From a checkpoint of a small transformer trained on Wikipedia: 9513 steps.
Each number is 128 + 32 x the weight over its row's rms, rounded and kept within 0 to 255. Layers, rows and columns count from 0. Numbers have three digits each. The size before them is the row's rms in percent of the matrix's.

# layer 4 MLP up, 256x96, rms 0.238, rows 102-246, columns 0-95
082:113060146145125115109086170162174134122090154121175185168161112126112135139122174117060082133120135166148133105147097120159133127153156192144141128156152074130059129150161141099084120113145164133134083189190091111147114086134105109121109096095141189115160153167199124161103066086146172109
097:130160136171150129167168104074132112163186165115117094125099108158129055135135129104152135100181075133105127100094160098098108149147175121083087106154138063120083155119136151158164102040099149119096073163166132164156093175098104099120119124127076135127174166148103178086132173098076129139
096:096171102145112071102079154148186117125152181130132107150128138130124184150132122061216064140084116157142121122088124133160160181163166113112121126105115138067150136100087111108131075155137082156124159155104117187150130085129137095147136099026146154127136170111096146084128085116120141164
086:123188143067096137144176156090140161164144148128036113187199134085143124164143167157141052105094113079125134147150160143139090156125172086144143092107099087123110133133115134155114146073122120092111163120124146129098103171204121134187144171120158159114102097076084166142138164123118153118
113:098159141201096156125217109120105177087155115125113166146134101145116124111138157122080096141159171117126155061105128132160153114106126175125138080046109116182139158075119152124155108141065098161173103071137128128156099100174122098133078119144180137132129135115085164089141103182081093153
108:128140086091129105108098166121114145095068202210100145144118135175135087141089090170079127144084138114176087171097110173121089142116125146108145103132116110107148178157136133122117091147157087076119087103221158107137106133117111114087099127083123149165162155136142224151121114168139133158
116:133105090081150138172136129090131087134165138151143121145101138102124171127098089139172151042144162108063145129119157073116110134119130137059136074138166134099133137105096192102114147139133133067086044113142080134162165098160096120154097120105091064113049162127181107113097119154127109118
115:143116184189156167163138061167106153145092088141114135125126116133098079162134108149157119128129137170117139130129132130211163085118082153155213103122142123131207148201188149079117088134096135171087129121101127142164129126148098143121095097107124146180139125179144129194098158111164153164
095:154150127118195133071101159172174133139140118077156118152109095107113096119128117135058113122098088160126106145086082101187185134101134149090091115106143132092086094162101168145135173150148107125109120179110083089126165183094153163089190136132165155110165077114196103128172140128129164069
095:192106187104155150070140075191128109183106156154157101130102121117074103121142210109068127151128098156142148063152164132128141124104163156156130134153107098101167146144144113146099148096078155154211124162152127135097115112097161159096152160160098112151095152086097104128197166132100100115
106:104151117149134133119035115160113129060132127152111134135155128083155152135151119147104114129184133190104156088133115130190090126099069135120146133135125174089102093149087138125128140164154070114201132014101096079110125119134127153164084112086146128127097110120089124127144147177145146202
110:135102154062184109047117112073179075167122162083138176146144084127138136161158149133060183170128101088193116141121107140129106114151090112147072094120133104099103095155160119147197158138138101083194161142156135115081132103157107129119162108128076182114144108131146094153113112133133168125
097:120137101112089127148164081158164119100173150172152131123118214170129123138141133104114119038216157094132148087167094195116120139111088167163126153126105143117127134132111127134076155159152131114088152116145137103110131171175142144196169180108099172105088178187141096161151124129148124077
093:136193107160140091161144148137112079119122154205136104122079049138116065132127153128124119054115150084156131135126119088130134086107074145139094139084123140148087113137144144111089138138161083096139186107169120125142132148178086164130135133163175092090071074084161198123110155119168167147
119:121070150165198108086128133060167126131148112125162104110158155171048146194136159037154086129114142116144120172183124097096126147135120126062140121157141145143093144194105113113110140127085131114146176103102127110108148119174104081130139111114084108099082111114171115064101075104141134136
099:139141127077168061161146158155182133116114090109137091089120206135081098126140105117187102148163122171121100151163066119116155132105157068118134114126078152134118161131118146149101074128129165157083185127133062137126166097170132155126110117149106089066121114113077114130227132137101163119
086:058101100138139145128148056118131136096105117122100132128132143088129055096127108194093175131188150126168161081110120162098144127135132181082143142150093092157176137127189109075128143126148124160125091184119162103153140050093128103134144176167180118100079096147159155103090148136128183155
109:138148108088138157146091157133116179095147095139084155128164119085112120107159154124106137096086148121063094124096147144166155099105158195082139170134164152096074164129124119148130135105108143178106141159120087030167141068055161126206117189138193132119136121138119105103162099117100125126
105:124099125090103108112105154142165159092116121137089134109119077124113116096066173122147146151113092139112100182144145182130116108135132105107128089042128119076129069158144157141130116133060157189113104085045169091103082139155172091133159098119146119185170110068157101160125094065132141100
102:111090131164103096116095122142110128117114044173150158133142171173111072113166168150141105161085139134068099074139124122088130159089176081142117192116158113162133098180165098135108081106122117139113154155077127161133136083113093145138095153087146071160053191126128134140111141077098159170
099:146119138112143089093127118151080122140108148126133155133172104097159068162163148123089106111173127110136158158127122156186104146200131160178091110172155156141126094146115115069070140151125170076169137169168172061156088138111134111130087065071037110141114155189092152126129126157135131126
093:072119122159149073143139162065152109140119133153117093073136123191127167121148101124126138097155105092120160206147151059152131068114085162123125172089094120069046125063061134118097146116179118115126087082132103162135156174100158125110116132117114119112069125143122093122181151124134104131
103:129145138177085149126156142063122127156126108122135133126096113085108114168157124090132111147117069197049111117088175096179114137135082128113142132090134110143124150172169114121151166114115079128185115084100117141097142077074101142122176107065188128163072047104129107154125150177171142131
107:132153197151120119161141108124078113148140133137155109120161071136072133116142111165135103069099166108140121142101104163065067126133184135135085135091167196132103147106142087171166123131111150151124105122100063113126148114123114129086115099152133222155093143124132223096070112101137182116
094:123117145116145175112111122110138131104109159103088178163116108153147133122136127141146108160075153162128105093117109143139193050168143183177154117118101111160181181144098197076118071078097106145116105062112128075181067137193107087117146147100159104079081109132095172162135120123121129126
099:132109143124104175134124156124124176222130139164163158053140154131098124151159118111113090040109086123162174113216150121158151134097100157135122158138128101168154153127173139085123129079150140090119123123091177121099158129094162131168118130175196097155108122139111161075130078175087145126
107:197131138038112141094137105143096112136153146111118141148137116093154140131119115050182111123132144077126153106143109101134123122100125153121097065067157122066164127177128119131113184111149052091117090112112116156159128140062110133100118086119094131126086094138232131102143154118175167154
101:101125132125096168177106120193116118154133173093110141128115127131107140143067128095122074116171169115058054089137109127160104133107135111135171127111144084117131123061122110153149165110181151207093163117078161106125057115135186117126156159109086098117173167155097112117081110158079138174
088:114222073090115110125161146152108125126120128125154125106146147151186137164126135163097112150107092070150112135097135133104136144142136130150173160188121105139128161126165179164144169162110079103127149106079092066116120083116091097066154147117157103131033047156129082136089152104087106139
107:071109124096125223123066097145091132139159153135131148144117168181160168113118115158138166196123139112116125103092118105104126055108136155134135153116150112163190157130179117115186079108100122149092143131099122173109164201083145152139150110087148092107159075112116071144117188090141117153
113:066130161129145212107132163160130141177210136061098192112098109095111149121100165138084111127132128148193194121171152094113120097151126210115090111195155127186176085131090107135137107121143125125139088155159096129121137081105139112146131113144127120118119179138106101081154116162107157125
100:125171180133174088143128137131184117177132091152119158084174089098194148157107099137129132114113133102088109129122154059204121132167130198170137167132103153070143167108158099139121140095105107120175192167165113148115160138107094125099092159086098129101144138135053131100170150125097131185
094:167165160187094101173145099155117102159204092091111116097137044194122123117141147156129095069087181117167146138104124125141126136117116138138165104121096123105145103161141153133134115144147169124112113107194153140200124096105151141106106192134100199142174127092088118167169147056128105129
103:122133114132123094157153131102136131144156062161142144130117158188125097195104099130087090153136177088157123183107173137172099123137092143114102099050130153044116121128137148123132147112135138054112114096079072138158128141126129136106130150124124042116086204100116107186138062099134124108
103:172090125110152104131161140119172130139135104106125139148152106062154045094176102095173089067116151136116154170114127082151164188104167115079131163114126114118136185131173138123152126149070093118167136154130093156127165067096096167130156116157133104095197175115201114115141093077104132147
106:130127129144059091103133188072153164134121140173138176068087139143160077120128109132115099150142170104097150185164083136113138133098132190147166145120136109090135140170124116127078116087184136127125096164133090085136141207074130128095102143125094111097118116083178120127142130160116064040
097:161118114061133117089127113117142071135169151118165098125113129172090146061126115193151143121136150072156099156126128116102088090114126135119191185158122070157122112151157145143174088188183143098134187181139114129093104044177121176113093116121110179117113092131084174128131145109152154135
102:071118101121128070174116137113123118136155103167081108186151119070136153109153136121136135095135139084159136181104178118053148192123101136117016197087132200142118119122114103070180163137141132159148113098139144157161136117128152077104132118153123158162143109107174088162123111150147105116
116:124130149154117109160136073123169199101130126111109114134122111113150200142128170063154127107177086185079172116131104156100126125085168122189150120107221127125105107105171107147155120095116152137171168117152135094120138086106057078089138057082109101099148140149115128146159174169132134144
111:135120128144124140098108106184123122173129172118189086116133090170134069139107134093098154142096087143145184105090076120144162143152130115212142094149081134125146107098067151117152103089098125120129135188113109149153082109150117125145146139162144130100178105158157126059084134215192127066
109:101097107170108160113130048160128151163105182148091154122120062125171115138111120102095058166124117056104145078155112077146094047105125109152128114095129088128102102095185117121169142127109103080115117110127103111094110141201126098085071147103122142065140144147148103145129122148149077086
097:120111135157148192087156080093111143054160131067113155177096096157182096157031106100103149149122094130133099114156126122145064106109167172115125181214083115140140146132164122147148134098165086154148123098121090136105140118137198142107175154121177114150148138134128120097142080146102148136
093:084125124127101189104167133122118170113146199127150149142052097090110082187118126138125155136115144105156087147114152152086101160099058118132117116103150134146063148164122161170170173149096158138161108122105146084101106127195155115164116133120138095126093140165158094166057136121173191067
115:123156070110125181140073154119103170109153145173098138169138157093085128162121142106136114158153140144117147170139082137140117067103103144124146037086118138142137102106132106109171087170159168131137137114133125112140109079138186138164175170141145120130158131109182108080142141041219147188
097:107162149063117126139186119166190151098142144127175163120095124103114130083148152086036153127105135132187123136103176141136118160149120135135211103123169111143115117104158187087131141084075150178152180098131133161177137083145087143149109138183114187110125144199137119085149108128131126128
092:188128070144156121058147098151125199129082126156178123120181138145178123104131173154118158116101154088189128111044102173145118075198144112083133120132125081161111186163151134082060114125096113147110113120125114104071153105115069121141156150155140145140183103151144147116126101133124125128
092:108114106111150114160112109137131126140141183113086125089127143198101161145104145040115105177163190203135142107079099073143119111167143067073113154094056094159117128120101117101099093112133195120103168097139121123095113171136120117140116117144099174147190147136148172099083149159121114176
100:171118148133133090090114115142145109110164133121159146149132088134088136142128139126103095147099149125173198134199197196140082189128134110194078124149130162135172128164169148102172121138182162170127090110131150110123149105108117116117112167113178136113169089078154127057070107178166074124
105:165076117067122113124129125146166101139220131200136145174153125137181117134114109117143129080104114095136117177129092121133175151116132133134102069116111141070074092134178136103162137100167136085074120166108146170142123143144087074125106142065163113060144178110115155123110089097138136199
107:038108080115147116158110084130129142214127148113138114141132124149154113157171136118089143132131129148146113069140165132108123109146158089132180091067146097109119105201113119167089184172166116103127088131133093118117078066072158098173107112079112158159131135083192158107110108109120130073
100:114080133068126146148104150143147180093136172114141110133096134117105195087130115106126115060121081135133109069144093193133153120187111150142127133097105138091116149107139105170079156128128102148094126129087133119084144157076071145162183092115211071186152140136097125130119044153108109103
078:143127177122137201129078163149145102076147165062103177114110140105115057132087112132090139138083139137094095144075125181137088065143185184129139123152152168120183175103138120074165096145085100118113119133136131147139122084161109124148143190080111153146121064110136077113130122095104107169
124:175090107129151138153138073145125098107138155174132069103124139128201076076088160137159153138119082147056147141096137098090118158165123177113102118064123123127152105126085132090172129129133146117209122136139122156196130147136165094135103044192109140157182116144150113154155156156153152101
080:102134131120146108155155133098215199031185104053127147100133144066121050159126129126118109142090102150105121059117158124129129101077156103156063091115118138124118133196167134093146127138123134161127181095164114115150140159155146134149106102123142124151174136123086151127146135107177168138
085:139128124148147125151120120109171194137126123196160111102157116177149092142148093076163140107108089077077112197096100097139139128108086145155080098125123091099078093106125138101134119078146162158138155085139109133097119134069109155131115052194154169098111200170117094143123084103121181170
094:131096113156133185143078133079175099162161148104095105150127160189096131109130120123090087186147120125112140124105158111115204110103122121107181102127073115070126194119163147155143153152107148157142146174079162103186109057120118152172207130124172124119092091073140129138082119167111139119
092:170144119110139178062129173150141107153131148133113143164135131153089115164093171108132062130083092123163064147150138166149140100114123112134172097090185140155092136164153140112128180110198135192122091129106112151173125098084101152185102137093108149134144112199148094186168106063171102108
102:137200115149077157099140086126087134132130150191129208138161094128134156158125150150100102068136142160161169094123134080088123117096090113120129088148148186184091122115087154077092169096129105138122138061106113164082217102149126118106138123090132120064077125144094114151152127129086140130
098:145156113123117081056142109095112149150095177151089115150088129129137112141162108138142128093154157110131145067150146070157142097175168112131142105151148114118162121121121134087129081019168161148115134135115209123121093146099076183135104196130165166116121179136204083139114118153150145162
122:089096174180125185113171117104170111181152139110124058160134104084098087103121152119099160117167122191153090141126102112152137107127138090160091107139154167082120155123165136140144172189179190118130142081159160118173180110189118093116131090061190135120133131079101139161106105112130108105
102:129118152148087082130100191162122147171106146209140127197101162083185113193156086093122140128149142135079108110150149139077189156091123115114168126150094129142130145095068148087149096098147114084134097093135118130135139165208144171119169113148135147101092121091105107125123100206158144099
100:153113109131091119197151134117067048133158103115158111151158103134079127139064127135104167180142095104163158139131124158132174112104144091096101096126102152170119113115127148158100149145132119238146121143163121083182189093173053103088139121117176170091157133129130175103135108111094126122
103:124137119113133074101154169087157123136117102138087090111122128162224174159064162156123125173121112084119088182159147134114111128138133107120074097151178094075079081088123079142106122112163133152147144172111160163099098145150150125188101107188151116069159145088152147145110185150110135076
097:176130120096084107121091150127092082151144146122051123153106114075108136159138160110148137127154115160140132097141079143101039151188094136084153087154090124072078122087159112118161143144139148052109096152169144112106032133157111119104121103070138135092125127170143139108140084181138106156
114:122157205094141135127131182132141154190138090118149136122110140136116129158177130107117101186107137121166167152176068124163144107141101134186069124102172102154112118154146099152154131154198219166124149130178120131067146128080148099104111073113135075150159136139150130108085110153067176151
100:076109127181088121094134134164135143082178186157112070118175136075177149160126117086132061205169169130108131157137076128143147139138164176106099132151138177106104153150086101096111100155171071059150143109156115130095130140102113160108145079148137156120137186172158098130164106154138091131
128:118166114111129104137081139134158158159141166114110090123087147158116175163139170120122096098123170143122154132196125125116156117200136125167096053085161048121172133077152115108143075118108116109161117110119158095094075149129140131039077094203107139139115098176115156121083119180116133126
111:108113114185112186155121122109088182175100149090127158162143167131130120159110147088134108128133134199134166151102168141108127094129141119121061138110102159087071116128093100184146118081119119146089087159110123154163074101105067113094128119127204128109152166118171199088070176128135176100
078:058151067107088123178131133150123064096108128126082119147130151159066115144110143049131151117137189083113103144094115173135095198171101101095103086142121148120100074176126077136139102134177143147084099088137115133127146135135137111104089112097113117141184132079114163176076145137098172171
098:107106101159152104132112108111110110144132176098169115157183119133074147104161105153076147174156129166134080172162142073095189184111169116122128189111133079131143092127153078162151149112149137127144156157097140138118128158197122141153152092069057160070067081132078106123084113105145157144
071:119095044173090107123104194129107183067127130128134083075128141139153095084112125117078115137111101112166126148133148119156103150164180149123145110119153176110069146089120083092052115069078129108141135134140129034155118125086134096110098093132132177130201145118132134144096131128145151165
084:075115152104149103168133110137065054124152116128166158132121092157134098062162204128156164130162184090170164112128127107129138110127079098135087092160125130125100108154130104103121157202086146105158148184090156094173145074130162064150064120097148132093113123132096088110093167133109109144
112:076080169093137141115127125161124120171120103139099117091101156110126097084108109069129091135126118093084154084127110127120194077087148022146147081111146177155120098191123101147146114156158142150128113162187126127219108149174110188135113143118139149119071136128082086135141120130167117153
096:094106087139114096096125101182098159170090112114115096120151216125136149128112175104160133135158226140162122156156173134146163121132116126163063154184118149116153177130139104141170129126156123108139132128082123132206083119130144124154140120115109189097127181106156076177178075107127139071
108:168113110123128122120106096095140161028150146126107089128125153134105124150147151067095146110102151123155116144150209150165131145101100107111147121146139135111047149109136104063161096116117099160117125192123149093068126086097122092135153084166138200105132078126127069177142111120107164202
102:095137147110056150129152111128132070126191117153163134126158134076112130194077084091141129110117128160080069139126161103138114172155151167087209119090121110101173138140151150135099162094138125122091128110078124154168085081128127093094128137100154101083108191113161099044095113139132098163
100:148137110132141102144168107144136085100119179061062123119104089095148123076133095144099136131183106176152097101139138113098184082166140108144140041121117130129159131150083147160141102133168081082124149204185185101116167141118169100169194158137121150125091104116155113142106135056118111121
105:152127107178130136124098158097147110113130077194113176120104140101112108094155114126121177129102004113082129165099136044101079140138128117107117096137106096146089169099126155136111129125070129087118116124095126206079175129097095143140143104133131109152087146134184126092090142123184180132
092:120135106141164152185093167084141083148155128151108100111163163091109076139149114128163158073117157115143108176145144107194159161161102150126102086122164143170124144127140115158106111081094121150083141097058119155188137151098085157142064161115063122125110104181135140076066154125097148056
104:100118124109182108081109126091126106124116090147104093108115162124167129115115160122108183178101103102134115146075139110175061091146156138111110136131076117181073100120141073127059068122128083142119100173060150165119138176107213133110074080158132155139141116155110164120120125084099099180
090:143064105149173199136130112142124170128147187122107131117115142120131168155060086093132080075092161098151172203132162147163126137127090110105157098112185083117161176136153167119136124092092150062152154122140093161177130154066105113174129092169097112159096136108169155082144119140099132149
086:115109141145095062178078105164137082153109108152135119127190121109091148132135122123130125138125100124170137175163141141139158069106116129048134139141143180171110144174157090143145133066078154123098107159106164207128151142123126179177090130194150098125121211151116113146087109132113160067
101:083169145076186158150132143127144156160126126144175087124124153111152148103192115132146138155085094124139172105108112117176146089062102124115151071102140184109085089109184143134113089162227159131162133170111184109132148132203103128179141129163112053145149158160132123119110145128108122105
090:099096152109093192159120141113057149052151108149198123115139173108160116128103123088129169077157119142147105020134160121129128109143185097119113167146125023141151152092142176098158124121132128138166137115133128101120156105107176129143126105140186138130079145114142131128161118158190142157
097:119150181062055110026127123141181143131150106129129123150164113144175134106163119141184178106165122140098162130112054163091139130115124136111130097128152056140128139129121121110159085084133128162143097116093074210137124146155120093096147135108133118102127114117132059082129102091093124191
105:135094137148215099075110145082100084109183084143148107111206091125154094164132156151118166129105095152105112130072133171095132145123094114074159130104086105176118129111158111100148176116092078170161133163149137168081139104153129116115116074153145078125095181064111099176114166146140144107
105:128161162115151159184150127067164118120155108142095123140100153152085156085136181133102093102121064089133140182154116124173147159133075130085119166151157113099111160178152140148114130105095117092121132106139125161130129096071090108183126094118082132163141124105083068168160207199151121198
112:116089162151172101126128151161106099169125203177149133128106130146147161128179109150152080155160131133144118154164124163144084127132098152128115138188080123125121134114190161135131168162165147129128135078081141163184138154130180116173117089032115141172073141146125189124107070150110068171
106:106134103148123149085110177126097103133072176110095136114119137089108122166110098095136070139136095156115170127131067151117130056120140122129129119148131144137065131127122081074094108183095106110178098162193156132106149143116206170151121158087196178128103113158068093148143103148134187074
095:175124095102069189129101156103152093132111116129130143179160143135192132114214094168162147126194064156134115033134130125141127123077093132124156156108152109176140158125205116158137158175193124122129129095109125139124156162133126151112155147109173089071096115106123090121113147140085097122
104:119200161160127127146139116092137079125159191173142086090152098086102178111088113106061132108155139126128126119110118130069107113128084115170159121147146109144129099139106116097123131153150147131108158146126132159071247109164180154138105154082096150154034091087124126166138150129135098098
085:147113114104110114115122157086130110179110157114168165111170130113159134105050130128129175109138123123164135136135147116171155145169115117155166122177120168135096146141183109119141147128137185149077111131132120016145131142138134171071163193125185130133128117174120163067165070170173076183
094:133172156101145124140157113122060051089129168104087104122123172130136071155168137092125135136163122124089155129172133103107172106129093080138109096122150034158113155169174113083159099145184136120106088140158088144108074174125118190100128090104176117133095106129135147143103083156098166068
108:073126159113200155125124164100141122151129128185185140141161122119163147182112139170092138130129151090158119152095133110181128140145074141130122106073151164161074151087089118113095153148110134146118118151164069082160142137173128128091101157178040120131206111131170134171155119106194158157
102:095138100057082109087097144145158109099136107160131177142145143089192175155045143082109105118122163132124110083148085172109071158104108123112144137085163135101134115171117127146119175166159088139105111150078116155165109127104121169174069107171138152122164083137130134154177084171120202110
107:110155122087117086108147122167161133105081127107143125084160106095093116108133105153197188175082099173174165142108112087065205108106132159164121152110099143095126180144137141146072133150108159137134122124187100123183153104137083153176086182080117162135073109154115165124103101177112163122
109:139134162138087183122154137100161123187104140131134163169089126129101121160227056150145130113066146102099136114079124113044140116146119171164086137116130112140135128171158112186176111152134156109140118088133179114202119149101159107074104057118131136083119144102117113166157112133173154136
092:154061100118181101070062193126157117124151176097121124132175131143120158137137129130178088101166180103147139115095133115143078133135119113192116092107112097190078125148144119107137133142113168158112152095110080056146164112114122077157103139095146148071071119140095185136104114143191171118
105:121081086152148150181154125065139110192103101123122101141118114193141073126125075098117126168099155097174157111101162153148085126059147124114121112083078073101173152151116175061142096104140061148139121140207113149159152140141128144135139107114153108165097102128185082185099120121125126140
095:094145146208101131202130142122183062095173104121171103096192090159158111158140146177108121111149140108110166149067107093089155161120099133086091173111122152135134076131116099131144118119123149093093162118116137223161137146137091118124090187155163070130144088144098118148114144143139181132
111:146208090075141134157111134163110142132112137158078129187158167082092158150114107113077168080095094115114135163087139064097103105090155107109097075119119097134164127180126063157102121128077106123121104130078148129148208118076102149084044161122117091130143123144105119145117154140122113094
107:173161176129164133141113084157125087147099136191190133160154119136179122148111160116154153099153158175155149091166157145128144136066110116178073105164159123135164122140189145049136126092090191141119090102118163109132129091091086115166088171120078131156068120146159163101147162172139144155
095:095114129104121115122120151144155057135140087091176164103142127147135194115171120154107118127115129106144128119063100109108090160118182119113124171070091095121116119149213100146102103146142151121126163120195102115130113089138087071192104096076155188151094075105177190091151159129164146119
098:082155143082110091085080097128055114149116130125104138146093086175116140129132135095083116144129110135164079148117145162115096204149158094143090150116154170072127084137166126130082123170189150067131113089098134115102084146150126093157038069111145129134129166105164169108122110180163095149
098:128166089064150120133163087120109056146151178099085153146125107120143045186123110159084124128111113149212132129083173145132141162125200100105134138139138192100155076082106117091078115109068104185171137132134109086131124120121157172129127075118081113123133118108096105125139089142161124111
064:103125166132108126152098100168141140170061129126130068228146103147125126139154112173142118141153100117112114141131090087099097115142156083163120163097111123134153091202133205119161108111168083094127127084102111089152162136147111124120056187111157206087135139167132130074174113145149104123
122:155142145100107106058121160177153111107116123146138149120184102151107157213134060136120145054116136173097175189084145120139125155111135158142147084115099133128133161134140103106080124126104150110132116171144100152063161134076148131123156145116094183105143099144190114120165185093130212088
104:093176100187094145127140088069118163127157140191086129158136201097131170149171167092129138131138107198089096108128155116194187147113193062159111172118076129117087125155136115114120116090159108143115126163106148126074112104145078139068137158149120109160118137122156116138153090161155144082
104:107132122107079076092136110092193120111120095110167104055095139154137077075137132155115196080132161148121108090126209156115169177122136170150195150113162158080129104138126146125119068107128127138095114133069102075098148181113129139126117165137145160086149105106117101077181158133163131161
092:134119092137097143165135151092164188148092099134143175128150129174089146221196155123100098102125118179147101116107172150128094153133061161204121123209144120093084160125093100187127098129113187138177102134144126124127114100153171071104136091113117104120147109115125155152140133073148155104
103:144106056155092169112100098086145158124149089118113104117160076090205125190087180111088151131138119173125139167102093157135121102110146143181171123175147120135131173117060088099119094139125118173160154087158098111149156091125143206069098094110147148151135151092150138103145090114110068145
109:202107090137069075126113095102148118190111162098177110084082173097179162125131121138143096096095076157106140111162158128180153153128144115161107097105133058157234134089141136115136168119103132120113136117162148145141109151061115081149126125147153182114122131114158119130088120159164067134
096:146081139145113083109089071125133038158100148102063107147181119100121111119083170116095194132128134124125134140191109180113146118141138111108174065166071179114157091112142083098146113131141209051095140116146103148126138116147099120115114129089120148082110190130114123168124087112132139112
099:121195133081084143088144144118105107139139183172160085081092110088133070168126168104135138059103134110154155168187139057166114135106079052172125132132126135108135089120156146101119149143074075087130105117156085082114128145116118116139096173136147087098162117156168130092161111085175119153
085:112067110145114126154094083110099068160097140076118101094147078098113110129157126109148152070141148129092130085156131112091110092092105146153077090133141184143207109107131148135088099071054125124105068092140121104141165088103129116124162091152097105208134177124123075098108097117109093161
093:165085156175128175070099130188131113154163092143128124091116148166177104083099096114140130085136144073096111083127078072119115133100123118141122155089129139109128109128116174087151178050067122136112069150115129134083149099156189143152104066112125160120120153140133170091123089050166138136
089:161116203079121132125190134077170055124127149151141149146116109138191109095173099130129105123097171160138233139127111152151149143129104129098133152128172152123089113119168176077143138082152126071124133134167111156157132119147098147142069122169145095142102071191159095173133096155142160149
108:177086127148113123092126114159055148150148117132149102134106134108120090077122159157148081120096062140140176091138188119174155113117142149163106157109155148181135109193070134105120203156143121187128118121066119188088093101182122153090114094140161132123075123123100134118176146059129162117
097:085081091104121155183138122127205139121093128159097144118152152091119124077115129200122094190199154156142114118177171133121164117139137140111129115141122184120168088116090162157079117154113156084162111135171094124160155110161144163159116042124113144094152150131119213184095128159138109112
105:152173161101137132168151118133116205150143167155138137126210099151106067190113105166119100137142132165167131162120120132082103071112127147156117165131160072137128102159117136134115176119121142123154110183128143131132204106128185101186161173153094121086149177080148183115172132082092175125
093:108098121102131061134116088137084106119104116142155155115147203163145161137082158112117152156092204097164156134171071125091112150100123145094177112119084074124114131172190129111097086082157156104133126142119095107134080110156118096136148115138134196131207174131146103104092186147105103073
113:136117165090098181089142079134104174191103114138139136159147123107108121140155081150118137142083112130140113150188183077124141111049128178192154149120163168157154178118144171120100121125067133088055125104135121167144101122130150122107177146164208127162080180118104129141083096101128133151
103:121128129086141070145175126221130129119100146074082093143144088100152098171148097107106110120216160120125136143151168124140112106096139139099080173161130139066114084119053151160138154099152172106093189136152077136126092100136087114129143141150089136115113132059132125065147123126137173096
099:120078103153147181139120136098109221149211147153092166119128198131138159155119135158182139119119134154110152103093120084086158062171119137077094177123146138106150136160192114097147154147165112086097151130115080121116163091146156136095134121041125116165070165163147132142131154146127134142
086:123145112105140165134096150162045127159151142087135090111099070141067117121174135085130125128123137068135098161107081128132125164201152159145124145131117139143149132109129161117173149150114129049091149149135202157195102089106183131180139096157152130155140156134134193111073112187088152144
074:182117096142099110076121165142114088063106195144145134053077129131183131124083119146113128144176182154127131129142167121146167123082179163108148110110124170107173156151181086068115127132154152127095139147131113121174131160127104094094149117164114135145174090118187110143145068081152195168
088:099164128087084095116138119165170099116132120179137105108126111095105138146102117075107100074110153102119164144155087104131105128087112103202169163126122170154108062140067138123132239115142127123119137127135144148097152131124186176144099107161123178105095073174069061121128170148100142121
101:170139085094116148119118131114133120140165157105100119164159108162058130153170171146114074119118110162160131143098134164063141126115111168135073147159099118213139171145183171159140098130068150215132142141065080187134135159075137144116108129108160144148113155097151138102102108070160092150
100:093119127100137115126137134135130149144077172110090121114087098116149122076146048137135109191162188082060127101161145101128124122084124153123133143156164137099106152183127171116140130093155170112138160101127099121159126073171143219164160106097152112142044186132131067101121153154137145177
105:079135141101155094085148085101131133136118126117124127119156109158127095083090140159104171169129179100139138108106192073096117116167156092091098117100154112132178102112139128123189147065121164025105132111161057087078145133110138090145110171137123175151124159148081110178165109069135092108
097:127171119109139145149111175133047126150119116043085099124158055145101135134175139119148135142143139102172178115128097123099140203138130152146118105102153127173110112127107143157155054141102181102061129096120107135122087154120159162114102114126086218071138098172124067104131103106128117161
098:140118093160169088155099091069068103081116104126120106141121101120097117210129166111142202145148137146142091124116119163133151146128116135196114102107094121084172078156112140102100161098201077117127153117077140114108176117128150122114127142145189136111103171067138126165133176180071074138
097:119116102127106136133131080109089134137067189107128161151182116130153128123114122067200146168155136143179179160094182073143144129103113104093176129064080128112196135102150105165090081180159169107199101113139138178166122093124142149108124148134111083109096148155114130135147177102094084135
110:048104109197076105078085116134117197150163112150107140096150161177102124181143122150109156151103093123134101110176125177146102107135138123105153123194127152132086093196104122135166183153192157096115162130143105161099146162111178082087109157139134130148148082121117152079113153098182156120
096:138069135189133134167093131138114136107127146151133146144113100155112180118115122127132067178107177085041080091135157153099158081152180167105149140163160079153119167111161142157131106145119149152101075124037139120129080086114110102110133085060125155147160089109074140123115088149143096168
101:122170099122079120126102166098168098150136144104106090149150143098115166139143173083114104137135115130170170082080139155155165114058070103148129146091133098081130171091131102125122065207210086149092130118145131115111144155147083103118096131100100072106184097167059115086149133143137091139
107:144120105157096123170130139090099172147121128103111130154098177144113180142134102099086159158144121129152098090077105069160115120132105156107095108079128100180188136045143112099080135100157101090071149146116117195131111109098097115193154107087066179146146073174104086145157125180138114128
080:080118122176096129144193106134162171119139137077187108130145172213162126103125109104104152184156112204175147136144118130134145103110129210131165172144158128118129130123125072132129104172141133129084109130160128189095098126137084088106089113106131155111145131136069183154132137053172137167
106:134180154141182154081112107133112108096111120182108088134139112195148140122106160165118112090154121080164107180104180158126137129138139154103145097143119171147147092085114133113111132196126119104089184120084122097138125147092118037081163114152171158228125083116106155167101125180094112136
109:117131121143108109167141179091095120103149165057116124187157181060131107129102116155129144141121125121186118155101152110078141156156116101122171151134092073163121108167123146152135081108119028113085175130122103131057121175114102097117143113125131165181105121119128166041131175139151155087
102:164090146101171104077144092100107112139114186129138122152112131117110153089131145139137109114168180074133142041120150182191137153141192119052144148130134071092136102163088136140076118121151147087085123104181116154073078136119091136073154159136160126125134105085098069098094131164094136130
097:177080154162152143118148134150087110107134124058135096119099109118103117099130112103158087151100153061090126111085090112138122152121137166145120123194174118114091178129100092080153069160187103135145151101120169135017165122116136189066124116126081106171140129158113122115099133156109098079
108:152137138121130119103153170158106123148151168148118098134093142138101077155067126111151095127086131159190079164137087060118097149134085136116143150135119118110066124158122143072107179039150150094125103163114097174144185184156221112131093185110150160113123145135096125112096142118178147093
094:165124154094133128077145101172198147119074185078104105130115069097099202126115084091109118130132164125141095156164161160145134079127127074208092075158150109134171140145124099085162111130067168131141146144179131089124127126132158155100060179138148146077102108128127144113084119134141150157
098:142141166125176115127095127104092160147116135116095065103107144095199146143145116079160149130144176135098129121173128131152094105100170112081088107133145193122168128090205143120201094079116091116132152104097135189155115155148185113212069165128171126130072150121132132154108132125116152173